{"n_layer": 22, "n_head": 5, "d_mlp": 640, "norm_place": "pre", "norm_eps": 1e-06, "rope_fraction": 0.5, "parallel_block": false, "init_std_down": 0.0638, "optimizer": "muon_hyperball", "lr_mult_qkv": 0.4, "decay_fraction": 1.0, "decay_shape": "exp", "seq_len": 1024, "doc_mask": false, "dataset": "wikipedia_en"}
Each number is 128 + 32 x the weight over its row's rms, rounded and kept within 0 to 255. Layers, rows and columns count from 0. Numbers have three digits each. The size before them is the row's rms in percent of the matrix's.

# layer 11 MLP gate, 640x160, rms 0.0667, rows 530-535, columns 0-159
064:128117146169125092086158120085121120072046122161084161113162135135142121133131093060072106110134184126108153105155113128169111116104087143144132120126119060113138089162136087188118154135098124063155115163117123175070162123110074084128109171136116137140154135147111153092083179118099158083161123123129137129050141141113153107077161171093086077099156142179178166156197139151197148128101123168073119122125102120112165120093134062094084053119128125146110144186154157105144133161088147
104:138172149130145110159181209105029144132123099133138040165080098142103096084135129088125152123123130061186169157137140096092174148161143113065110148144118095093058128150166107095107088198134104136102133128117094097099148152183077143101138129211123153131099172131135145147222152084146204147121143102145147130105107128157144146112122131112097159080117174184140119122109151103119117125128152119133140092154063135115158168143134151120080167081093131169108123138152143124126119138080123
107:096161116203134095159158163169113151133132186150165171145151101133169128168141118133105165174154101103164151158084087106152102170196165160170130130178139126132121136069158092142178097141167111158153121143141131152131102100129116141115094078128137153145142082147117119154191186212100142117109148197123130095092117152081101110120087072096125149091104139174201146158104104083177208129113120131165095135086090178172143134128127125096131103177177071070172158121095123132116145126153107
100:098208127110195121140091141149110118108157160119056170107114134147088108138169080112105138168109066149159110114139153222138078186084134113123111145100115123081105150126122158075166130074098088159163143065104166080150112110110111188116134103114115199110154120121106107204098144081157119155136071138109164099113132190137068146116160155112094095163122138152149142173169095109090137147131144104142155148120144172148181185099145152104128083158162204093119132141121109102113127147107166
094:117129110143134147157167105060143121149168115128087139103171141153069185098076130157141081119101106135149166116085040188151117152160216064138088085143114107134146176208140144106162077144166135089100082078102150174148121074163129121163128120133085176114154117156171137121157124110112129127115117163141140083124096142178204160115171116122129095109105122080112130134124132155137128048143126114090117168052143138130162140130113041102107123089149130091099122109087144109120147142128171
113:140130112127144138186133151112169155160096138146091116132133067157124130113128087162110121119129137174123089137163086081125078072147095179111158136106161149126119136140162078133054170121161155088120128115152128195121087157105147175202098152140087114062143116104116144098114087081118104137098089165135116128092168074127092101087133181092121151103129166129140157155174119105107152111162108193248176108123093202167190095134125159106097147171102109097087140164139159123102140097094137
# layer 11 MLP up, 640x160, rms 0.0611, rows 530-535, columns 0-159
074:134131173152168080124122080229173195136135094178110112163123125137064141125118099179167131130145151160150096209128110139137080119133158146055161090120130116121139093088100148091149118126113139145167122093096117129194154167124121093104124093162148092117179174102114087081128093164164115164173068114136072110138113171094150087059105155163131166143151111171107175100159084187168102132134139109087108122116141130125107124150102175166107127124119087131137150141113133052144167072081147
109:117160096129122190111145072123085113089152129081093160137136148093128101201162064107131104141095092096104136134160090130107146133110141096132180127147129146087145125118104161117084131010158105133178102116153130124109118181114114087125172151201122095097169123132168068104106107106150116215162153118071133164138111073202101121133087137124123124117078135137142108164060125160162150169151143169088065134156096126157144112173105076179112122142077117163137126134160122112106121155091079
107:105220206148106144116171103115147187137186147138087079120054102121098119138128124085119152136124167147123160058061145110125113071133124139117138063159119144090094106164107155153122115162101137178114074097116064099172078123152120055185064150140111136095127167115153143123143187148097151163152113128169118141105129114132106151110125100085159108128127068142116125133115137092144124105130149128110134142124135139182218133147162142149111100145111058149105149143074177131112058170133160
097:092158178167173118085114089118130154104134163113129153134088173153114119183075122131154105157135162080136153093109091115147113129180102095148112102056108102159140124129161100129118159132113169044072092152152137115123131115075175142192117058106106113181135106124131116081141101170093138172165130093129141180104127055148140118157185158164122108130101176078138071106043111142134129150161128087102147181193125114123115162146138086108141158195164100201146086131134167140095130113148122
093:158071154076026072083139153149135121197084189123163129143140114117122114077120130069135150156095155040146107152109129150144109122127106126150202119174093166098176161130125075144160106108178103135123135082129129146144106186162146132115157140152185067104162179097101139156065120075111117146082148080169185127106155110133159129124115123127153094074113090100118148187117156126105077077161115121138120124131114141134204122132144082148110124124129139084156102115128124138157130195166134
107:120075101093157077141133110132136078073145114115149152130179112100144131080108113167107125147103152109070049127177145115128140098119068174119125118173179092053109169094139145115157108124195166119133179114125144151076143110034188096173156126150120134119156134136109114169085209112125129093113121077090172138167158113126161141133142085137146158087160173067164105121111122153148103184117156149158137132123134137112108177134047117169134126101126175050137121135128135076113152089152106
# layer 11 MLP down (transposed), 640x160, rms 0.0638, rows 530-534, columns 0-159
077:121177140138106154180130113139098107134155099125131102126149091115142028097102115162133110117113106151153132166127135090098137138116160076120175118117121144086098114018101116103073129162109105148183120063222189128201145186093148090161094137101108111060117161154141151149103138110158081146083136123122144070133134168089136064054113138131129167134101118094113100102184139097157137111161121127132110180132136104157114131121098116199120146118175161158144097123123166081118171162154154
106:159153126184130101101203096174132133112111184107141152108133146133078148115137105154087074126113086088150088156169173143122115134116103109125154132177154149110096112076121171126169154067141138148152088135105190139192115150158154160119105133127109159124161089112158121088085165106166112104141158102098126121109077136142140152129092171180122113051137120113129137149086067207085114094119127058119167164157174083190162175100189089201110125119098091073121091088098153105150159115120127
108:128183201121088143074114116026179140160165152149142158108071117112103085165085066163106082120104160146119140126087107115155102167156096109060175108098099114118113116157142090116048134101111077106079124123117143094159113161154118119156133176191116115133133147194122162082136099107097164152108155092134105129161144174187134092158191200144140151149173099085112096143152130150130113149109115090135119141070109077145121134165138135149136149183153152111127141161155182104129128160167168
096:153139157121151156130120115118086083111085154126115184120169134149128128136156128097158126164139080196115135084172147154165128126139081117133056165108108113088071148159161117183131103157117136137164154170083106084082098097116146158124108169146144194167080155082138110167130051180150091134103104231117088150146133192095127113095163118129125111110067190119127160080144123118141167122065072138086119116154152135115168144107135106176136141131073152117125157123181078084089186126111130
095:120110176201118105163125133124119134104206151142149133105136187113147089094098104065146100146127182138121154126166136066168119153098107087049162115146117134100095135150134138174105162101132205162131122080086110084136111088125172086142157147099173144150111115106106089132118147107133170158060156102134071101129073174100166106216088179112161110137147143097108150168165107140120170084152178141183125092159124143130190132138113127117150071135137086150060108158096080137134111098117126